Part of a small language model's weights.
Architecture: LayerNorm before each block, learned positions, biases, tied embeddings.
Training: a variant of SOAP for these matrices, 114M tokens, 3473 steps.
Each number is 200 + 40 x the weight over its row's rms, rounded and kept within 0 to 999. Layers, rows and columns count from 0. The size before them is the row's rms in percent of the matrix's.

# layer 2 attention query, 64x64, rms 0.231, rows 0-10, columns 0-63
092,208,215,158,256,186,199,187,160,132,201,149,249,197,177,196,261,197,186,203,196,118,159,133,141,189,200,202,233,183,238,177,224,200,200,145,224,175,169,228,243,292,232,150,204,204,198,264,182,243,216,138,233,169,111,282,149,230,208,185,120,227,218,152,205
072,187,178,118,192,216,250,192,185,174,200,252,244,239,122,124,294,229,197,237,172,135,136,141,145,162,212,206,211,166,191,182,183,183,194,171,214,175,196,226,257,221,255,218,189,184,201,185,218,283,161,194,163,140,176,261,185,188,212,144,164,183,169,112,221
081,184,186,228,254,155,161,198,161,163,203,118,220,104,217,242,211,171,144,168,222,170,210,128,151,208,217,232,232,172,221,170,237,217,168,165,220,185,156,240,249,278,180,125,223,232,209,245,146,182,191,140,266,199,153,193,153,228,172,245,120,213,249,190,209
085,214,181,176,235,164,152,155,189,142,200,156,239,150,184,197,271,200,145,163,215,157,199,86,144,188,224,218,215,195,252,179,226,204,201,149,245,203,178,232,245,280,212,138,217,176,211,246,159,234,196,147,274,175,136,221,170,238,192,193,114,218,244,155,205
098,197,188,154,232,213,204,187,197,164,189,226,263,231,171,170,303,235,195,225,209,108,132,166,146,193,180,225,240,157,210,159,183,190,174,146,189,189,145,208,284,241,241,168,203,209,181,245,176,254,197,150,202,177,142,294,140,204,193,140,158,172,199,135,206
069,199,175,183,220,207,247,177,191,172,169,272,258,223,151,160,286,263,220,233,197,139,106,215,193,175,176,259,245,158,184,188,112,170,158,206,171,181,167,197,245,184,231,173,197,193,202,212,195,284,166,180,171,224,177,268,184,214,232,164,195,110,193,136,238
052,260,261,233,161,212,151,142,208,150,212,126,159,181,214,297,151,116,160,197,201,281,229,160,246,211,203,166,152,230,191,195,269,262,226,222,230,240,206,181,130,200,201,231,180,235,251,206,162,123,235,223,229,189,218,147,238,186,210,206,201,236,195,221,177
067,206,151,162,174,173,241,189,188,187,183,252,243,281,142,123,299,260,216,193,197,133,140,184,158,167,203,240,216,160,196,169,173,171,183,185,198,179,225,210,241,188,219,194,203,167,200,214,192,287,149,197,184,171,159,290,155,215,235,148,165,156,172,122,230
082,217,217,220,195,245,151,224,219,246,232,189,159,215,270,282,79,146,201,231,194,258,240,261,238,246,229,185,180,207,171,225,211,214,201,208,180,240,195,175,140,151,191,241,181,193,188,189,213,135,224,256,192,205,261,144,260,176,204,240,268,232,193,279,164
088,197,215,178,165,248,252,224,219,258,211,251,160,279,232,186,145,199,262,220,202,222,217,298,262,204,181,155,195,231,165,217,170,199,230,237,173,215,241,169,162,142,204,296,178,183,175,131,212,186,220,270,137,213,245,191,244,168,220,192,296,177,178,216,191
116,178,192,211,146,234,179,202,199,231,189,224,100,225,228,230,116,150,219,196,188,262,214,243,233,241,188,139,158,202,148,210,194,183,215,221,161,251,221,163,137,128,198,250,150,189,189,160,225,128,211,252,157,222,256,160,253,144,223,198,273,207,162,249,160
# layer 2 attention key, 64x64, rms 0.233, rows 0-10, columns 0-63
130,191,158,173,257,157,179,163,163,127,185,173,255,176,171,185,255,200,138,196,190,101,157,156,147,155,210,224,229,186,220,180,208,200,157,136,227,161,170,227,231,250,220,147,212,197,190,238,165,217,169,138,241,144,128,213,125,225,166,187,109,171,206,160,199
095,212,173,158,243,158,171,164,171,124,148,208,264,189,143,147,273,197,141,199,222,117,139,171,171,190,193,230,231,168,194,187,196,196,185,147,228,172,163,186,249,241,198,122,193,183,183,237,173,236,178,157,188,188,130,246,139,225,176,160,123,158,226,133,193
103,210,204,187,269,204,163,193,181,159,233,141,254,168,233,232,245,194,141,195,189,128,194,163,165,183,225,237,236,213,252,169,250,243,176,178,250,185,208,238,212,283,258,172,262,200,228,282,175,234,198,166,274,157,140,237,133,224,166,228,127,226,234,177,209
131,179,186,173,259,164,182,178,161,152,209,148,260,173,192,191,252,186,148,202,179,113,158,163,151,161,209,226,231,191,229,166,235,192,152,138,218,166,171,223,230,253,231,159,228,184,215,252,156,219,178,129,245,142,122,223,115,221,144,205,121,221,207,154,208
105,200,160,172,242,159,180,168,181,136,176,174,273,181,158,150,253,199,133,198,201,114,160,141,149,164,196,214,225,164,215,178,209,199,181,141,220,155,163,216,243,255,200,151,210,187,190,231,163,233,184,144,217,156,108,229,137,228,153,166,127,166,226,138,207
081,201,176,169,263,163,201,179,183,140,144,200,265,173,128,140,270,208,135,195,236,132,160,154,153,184,197,215,225,173,211,196,184,194,211,149,233,205,167,218,255,272,183,141,197,193,223,268,172,239,184,134,193,208,138,244,164,226,183,146,124,164,244,163,189
053,178,209,224,171,231,229,260,236,240,286,183,127,217,297,245,143,206,295,189,188,264,246,232,229,186,222,179,181,251,237,194,230,189,182,261,198,197,196,199,183,174,242,269,217,207,231,154,226,151,183,238,256,218,226,169,218,191,217,246,258,258,137,242,210
098,195,170,159,252,154,184,150,180,134,155,206,256,168,137,141,255,198,138,196,222,133,150,142,140,169,181,224,224,160,194,189,195,186,202,138,217,143,159,222,246,248,199,146,198,176,201,241,174,227,173,129,164,181,124,229,143,207,176,154,143,172,228,149,186
111,216,228,238,155,247,229,233,227,258,220,248,144,246,216,235,156,212,255,220,198,278,249,237,266,235,193,193,180,228,205,231,184,214,230,271,207,224,235,187,183,150,193,250,173,224,193,144,261,181,223,275,185,239,291,195,281,174,242,215,273,199,173,256,200
131,227,223,231,143,242,229,228,233,249,203,260,144,237,196,204,156,216,257,209,218,286,208,241,250,240,181,183,160,212,174,231,175,197,246,240,156,233,225,180,182,134,167,240,175,212,182,149,251,183,214,259,152,258,291,203,278,179,246,191,286,196,175,249,207
109,238,237,257,160,246,211,221,230,251,223,220,146,230,228,236,132,196,251,227,205,283,265,241,260,242,201,172,164,219,187,221,197,212,236,246,186,216,240,178,159,144,183,259,160,213,198,166,239,160,213,269,184,231,291,179,252,189,246,237,269,204,159,263,212